Weights of a small transformer language model: 5.96M parameters, 3350 steps.
Each number is 128 + 32 x the weight over its row's rms, rounded and kept within 0 to 255. Layers, rows and columns count from 0. Numbers have three digits each. The size before them is the row's rms in percent of the matrix's.

# layer 4 MLP up, 960x160, rms 0.21, rows 514-554, columns 0-79
099:126148131143113116145090106151180116181150170174156084105142139109094172189115152100137241144076106130139105095091124151137132113158168113144138087155188173109100128127143166105150124107145113206121123086122141090099138138184167094113112138
088:127176153080120092143087112111153079140131128155068124105098074101112134135122045085052120118156108090140164094110127123155155089162066161125173086153066174145165086129161135160142095161149147110189090157128117135145154159152127114161131168
095:160140172159131151111095150114128174123115138123201124151104139129111152108157133066079171154136160138111130098100103059081177143113146134108157153088114163122122093117145119080114126174101105130148128110166142125096084162186126188162134118
101:118119224105173143131179069145144114175139113155098145137180183098126186130141051149109155130149091133069141143073110144138120141092114125137136134136141151150095152170155107129102150120090126129105165152135121109081122145050166095098138115
113:102114133123085177073116123132151124080162129150123089060151126122127116093117141145119157160091140115123108089062112158127094108142084146157111136117144104170177151093103142114125156099079119185189144137125143092082115085133143108115128119
085:049123132121172164095164168137173179080185125158100121118057077093171134146167103117122080124147099156082118120153142090163091115079122091136114154063125061141158159155124130115165105142202116174156167137156114145197129174136108142125069103
109:127165230203154115147196178172154136152070134173106099161152176097162166139151111104163168128141110131114094144135092078104108091153059158193160162140071143171133159126129114146069143160076159120158113113168047070135151134103146084096123114
074:140153123202117077073126119055153136103104091170145134162122106127092123132083138110151093119117114202112152113153050078106156145150093119141139155163159191114160136073118127117167136140104092096162085202132138057106167123162120135153096137
123:158113099156089180129158153090103130134107113145071210132126141088063202147143100143065152139099141150098108147169092131127087082130097047113146114098135116217153092097136158114120094156115157120124108126116146074170174125174171152127101087
089:198096086106124106086138150070106145092104123150162146084156132153163128140148176091102106131170099138078115096077114163187130140158149155102085100135132147093161147114129164141110171158181160134109114102112157064116096118122102094182103114
100:097153143137163136096077100174155074132081148179097145079101145149085116135106175112146128111100134098107176071089167130136134062109131209155125090080195135152123176055103061057099152096138133169065114150161158091202136146133126142124176131
107:098217121120122095113141154106126134085084177115163124181126160080132136145135089121085160204162153172208158130058155071137126159162134139127120098118131137150092135100098132095152179119146173143124085148060115124156125134064138183150110181
101:136177135169082089144142093099142109157087154144076122134148114075166181166126095126127059122091109143173164181111119133141107097153185084039174181145114144106113151135074118155071100120188142123094164108114152104103129088204124135148116109
096:100137110099164051164174107162097070103148109152161129141163118127105177173126132118089142139125131101084134135125128098109119070151102155159120167146174122096083126109139157143199133134120183103110166162113141126152099142129194132151119072
093:095144200081136146185167086094133139082094119079144124117156143114168123114117087184177116143073147091131160130092176109108127077088072127098126101164116116074155076102172113202138070151121073062074144107132116122126172145139142126108145153
105:163147125152138107121134122106141136177128126128119124089091128183133166111101111144102181100088147143120136163085162081084154135114103227142121152162151153159119118122146072125079040126176090134146192154099093085138139139046158089130115083
097:123118126084140151132106156098092104090121133211109129158087123065121141107135160126140134131105136144116119083127153157163137168060102177061087106099139151104174109145165136084101101108102146182214166165148182163097084111132098074140153096
088:108138121169125129079089117115103145110124149123124154170126137155107137104177112128128207134133185163128167125124173143140062108132121061143127195113121144125134153142192111098072186138152136147061092144083167057169086067124094089105144131
099:124130112150095135142184139104146112151065162130159145059093105138114134142102146120134156117142107099135095127139138077163121076118143180078084100118167114114159158079101144126079128111132106135121083158094140125193130158135148155138123107
100:118134158115135081105113081088180153076092154082100142163144120165163096138082103102120181133127120138095076142095113106124106175176178130115139101121180178120120161106121039108169090150167135098104110124127178061099161151050088073066138130
091:095111098187131189115134157051116186054094132104131108121060055119123079160111123100115090149159074165101116113119145118124173168106167153164121132129168103111122114149152136095147123118113125165148179131115185153103175086124122142161143164
073:094142114133167138104115155125158167088151151117141140149107182143104150111143132111067148161117069126113123159088111143121155130103095151132122140165171111090142161139168175193121140173122066090172119117110113158178160125135148125152090164
106:057192165088158092099104109153138109148152105100094200127179178093122117107132141120088126096109115137135145109072116141044122080069100120153142113078111124179148122137144173105140154091177117101202087138100137148108104121134123134128115120
107:197134141205123152119132137106127110063120163172127114131223123134154138135101138102156144170122092078173159104167138104127142133113121113114111088147171113099077106148107170109108154125116117169155108140133181158119110131177146126101091147
100:165101160150164082065114113100107111176150135154105130104103144154117117112060080149145142100156165118130164214142123117098133116183155111128098162210128179138158107066131137150132121118111162183091135148153159127141114144123121142125109087
107:176109117169101120140111204136158108083157166094151111138078149121139124162144138109108209154153203120101124126088061163100117198176128163104077131104095137119182102110115218099144138127128081124105103139090121113100135133128137181136140156
097:124135129132091124082119129116132070155130135132079111134143166065113098129094128141106133113139045163112107135136123086154145092151075080077088091154109162190103129127146105167179124135160139153187139183116107081083111122111141158134092152
097:156136144140143114111093116087121144108123113134111135144132189183164151064102097177139165161192148150114150147142173171101079114138150183145156144116108098096148178147112143090122161162108176185123115117143141172178107100137090101098104139
097:109155114163093073083115120080137178073116144091142114114142085150146137126133156114132107168171187072138167168138128103138108152118086110155176079171141218140107106105125089053159127105151165147155169107126148123125106033141134077100110167
090:167172140158093188138160174160072058095081168121058144098121174146071106162152074119128158157076116113094106142132165165119110120161121105117151105084184137175094146086099166047139147159117079098113110149161118150135039095158139125095184107
093:148173136126113129123119161082133089138108174081136126134103064131094170138138127136103135132123069144069110128154134108110158106161058104146109091127134195112137183139130130143122143106153110150096089112112165102073091085128154156123150149
106:164148165161126143095085136110166151127143096181188155076148151114118101077105219128110165140089154111138106111161093105090114125134130161121083107164162138108105131158118168169140142110124146115131169090145160103093116123083118174163100108
108:165132167129122129121110119095082103131129167139105100110079096099116113103132115151133178120176179156152087145138149153176128085111116097091083195139085166132104163148221137157132090168075140093116172108104100200117133082205058159130145157
101:084159134074094106086092160102102131111097114133187095119122173077135147140172170110109147131070159108146102140106095109128147179081116136112103129119125218124124091128130179141092143079157154110145160192173170116099087098121154107072157143
103:089135079099096140126066058122060109056080110134149098161188135135050194122120112144141163173095112174155169168077118131173113099143167158189113144150139165097102150124104087114084135078131113144154148198125137107148151125110126126116169132
080:119123164136101121096123171103126115110141107098118152086062182082161149188127114163186077142108149138125126105137096127152141069185045188113134139070087123095169091129155123169151175145102130116065127201112122098105189147114095164154104118
088:184152092095105162105158128137112131089135091081100120086119092157150102127080141120145127094123104107092049087111142113141145133169143141195080117118143114119180151113146111106164164195053165120087165128117132144108088156197079080126107119
108:103138095093093100092123083138165094132077082138116118133164150133121091080076143099109139099165113156107090072123138118105123118113161184078122136054115107144096116109132153153095179168161189089156091149091096174122083132088169151184095107
072:072096131131152117141127115077106173173168125162175095064113164163141142122165103090108105106134101144108111139125184143156067150102165070130176127120065090107102172078204128165130123162132051126135111093149081149135165100094115126100050147
110:100136150147151157109154105174134144161088071138139138063081115109121151171107148131125151118128125084195173150122122103081101119130071078158155140095153167143098159156115071129166135156119129143136139107099186087065114118122096102120133163
115:179177178151098088136103169125177157073159172112071182115139080141147162163132149105122130089108159115129137081123158100125167144089114169145211146149147203153097102140160093124094137126131170068139172094143129154114124141060105120138152135
# layer 4 MLP down (transposed), 960x160, rms 0.156, rows 514-553, columns 0-79
094:110039130098178129094154119124206103197146143103113086098139149146133102113111114124144119176130105146127132068109116139126147131147088147132135107139138154132189092088169116113087180067073121156157173107181141140089139151125119130139104090
102:142078082149083106109081127109102133122174139147080112106118125127111162166160139177216141133130139128159101111089128142116159155135120088097077145115198143144144118154105139099081146087120145079085095144119128146115131109158116126145155102
095:138116109147208134108096069085120134126136115150173109077095186146171109074137152151126189098155128115098144134097117174078152162080223118124122169083133142170133123104118066136133161102115171169101095130112099110112155163098130107156078105
106:109172052157137128100143130221114148116133132157142113132166118130151146114109105127119098101135124108164186108141099116082100114116086096077158141159139092057163160115150137107206111171159099121092131105124183172141137107151146095167170087
112:045096161049117159040127129141189114135079102099145118088142115123107070114087111162099175155119106127108091062104128146141172117161116137151093103104139150103114082142141062147143136099115175163172139165087127119132116115093112088093108147
088:160144181173100085192076110140116094172100118095140116134166169170091130138095118167163210161078154099145147123145159129115141139178135123124121128161166181114102101174142163121144126099076141098164110090114141098095112144118161113128194126
114:168124086107134217110081109142090147120119153177187133120156056079090129102124159147144187133142123134152129115124170100141062151166173124094087124098157082121149123100186135090109140107153130163130134136184132168136138139085143198162074087
069:159156208145151104163126122144119155132133184115182185124150120130151123153127148147040085138135116117106217120181139097089172087160119109146117127140133157105171072208078082159124142086081113183090198149136091133127132113084125173107164096
150:117183115093153151143171112117148161199155078120042136115134091108153123167179103152112126084121121150103139156163120128105119127147153077116132139150074133096133151117125141142101054152188225111126127153128139096136156114127175135141107139
100:096157155138158110149104136157107103132112145095148070151154100173124121150094118114137180118133129126143116137168124136122112125120112047102125173099107104097140077211174064088177173110169093128183115148145166112102123124147141115141106108
107:187133143182165114095159104154126101111132036122110146163103149108140152066138151114142122120092118117132098113151138145182159177048151101117119096162122048159091144124142105067147089085186128114125065099178166183151114143081087110129146102
115:110074093120106088177127121161116139172152058153112068118136143129081161108144163108114102129110116046136162131058098093157122083143154121152114108213071096088157195154150106122135133108116146070162183114102090123152138151157164134154110160
100:129129127159171151116158201156114049081104128154117095090067113118157085130118143158087137154070178148152133125160107130143129120147110144155125095047144130119179112173179121167154082100112143098118119110105071153135164149174154105149116107
104:101133098169157140175166098130109122143144136083145104084124164138126089206122116112125155110101161137089072115118067122103122107121165138096076106146194147138169114141174141102138136176101155055085089133097064143129160168072074138107091135
093:130134126180098107154119157171161121134086090137086147103105152218120161130119106113086150107133126102136081110074124101100079150143149114143118164055123154118131085181135060129158098187143140148157161121108123167120147131141133044155093131
099:080142087117134111082092135115134112157148095149141122131124133095121187105157161178108103103158176131185151173101121132184181093108162140112105078132081082154129089179211160131152178096134170143151148095065104101139085127149156118114169110
102:117159116114122151133140115121174146049126185062233110097121126121149180197095135102196119151115099114157167115131104113196216110104142164132110133094047144155146118122108181136135171121118136124094148165088127178101128098148115118083195137
098:108154124108090156144164144100140143081164158117144158064161163126175162092123087148134087095172083088141093157130107089147157101131131114116112095147196151078111180111098091141132086170129162072098176130097141160148214129157188124146123134
101:119157166173186123106091125120160135181167124153126114139098141115094177096125122133105043085149110103100143158141055134083170128143113140167101150157068129113113059143065103068133139080154152151133150125122137184103135132123082083103115178
092:101051133123134090105101099107140164146060129143168085188099119218145108105177099155151135156093141102121103142103087099125197147129115160145110090113196161121122118108123128131162149144161170122137077068112125165103083140071165123196115155
097:113099047147090147099125133067109141136139143166170148044130110179125159166121112136112139009136103106125128159109164115119097148162162199117111115155122093097114123130127129143124088106097166133160196090098176122095117101148175085103156109
079:095141111167144216113106162075104140122141150104155122083085096137164169110127156129115166185174110180104138088112088157104099147109147159069180128100141184132093186077146171112058094118152140106077157132117160116123079133145113141174134179
101:151156101149111143166153164123103118101141143156157139174081033163125134147084080155163178104121137147142134129124162122141141119130149111084084167097124153091099139140123092124127115058145131149107138157101142112140110090139193166111103085
107:101118071161125151163148193158142100107093146153078123114165130144182092147121114141095127140073095106141186175163149057127141096138174109148100113110056140135097122144140132062062184123179112136150135120147079090159151165174140161130141105
111:094124077162162134126124116106160086095141095081155085131140158137186080153101157110145178148141114095046137137086084163143130122131118136125099149148124112124127112135080133088126143085162137179136126143153086103124104092157160135121118147
116:161075121111119128160109151157148118097131088142118163097113074078155111093156082089096173161118095094109125142100136099115156106164138145123116093111104082094186136120175108144088146155128117162176138122134103124111180127091140167132135118
100:114150105200164098105117132158148155110123184160110096122104139098121161129103002163109082137133098115176146117120143099140093116156094092094109135125155099097106109129121108081158106126134089126161171150209131160070149128086180112142183134
115:157131096116093147115155065156116176146162122130192092128171168065148157176170121164198129122073145120179099096136077146146117180109156086117102136072130108151086054121144136161110144149195153139132187201132191096097140081132167126125113181
083:101116105135100150108133110088178100147121154081118130150158151148093110141148078143111111167116107136107132094186149112107192130178123088149134091125146142119107176158134115075136106131173158146099159063146154102130143130120122093147053084
096:138171083078105135144135098154164145115145128150097160129149142098145231139119189140155185097101102120112066089107111151096124102104115147145145133195151087128177182181143156146173171150127176157099102130157125116075114171169070125200141098
101:137145074149118123122131121117124097155098082050041164105124153133130175176114188103146197133118126048102087106151138084093109127137137165157078093151160155135155124163150203144157131162125120113092048102140081157147155104049112110084146075
100:149077117105152143106160076139089195144142143115133110105135071150159131156171072220184113105150155091127137149151144074111170124106160098099129192140138133166161117155140143109107079104159094132127118080097174154173151131171171130084123103
109:151144082159152175093132154125125179115201181128105153156130113155108132162159130155077125110075117158103122156135131125129149099127151098119137090102150125142130166150158173074103115141117146139110111150138133052164200159125155089117083143
093:095177123114136183164137114154140104144108140131095157176098106162063165149166142153126129050152133089118085079123090081135102097150136182117175045152111082156111122158154131149123133100133127103118122140101174124106142148084155081155143150
093:113134063146131177127165127142079124128141108145143215120065107185082137145131137137077160169068114144126157148174131148108103134172120129137150113136114082113146107167131093221149087160138158205155144143164090144157103147123108148155128147
086:102163134101097199167105195155154135081099169107191112170143087139136120126100176139134140188088160137069117148122109115156129169149142083090140140095090095151083099098116149106125174140160113097144081153172116154151107159137083079145097149
071:136053128171131175194116149189088122161123150123150140069107129134095066096153083110135110194150102097160194156134128160105183137105162047162178194126110126129066107117051120171166153152124160167163127167111113132150162125087116122154127138
106:155173142146098152118127090151122092077144179148136155177094125096117103135155129148128160108163094150121106079135156064053150159100070102133114086130164099110155109182083140173172103162192131092137104161104093167126125114039139123129159112
064:164098150082172105106129154100135109127116178081106159175128181117090080114120147149159118104053195119139118116165184097123153145142082118118107133095106102081134127139128128152100178088106099190099132154095193150119127137077114142153182053
102:118122136126115097163072127148080136132183150183145114111148071174071110151108154167100063100151139101121134174090108187127183121120119096174121143132190114169138121179160144145134135066110104197134088102088125108187152098130178084155154137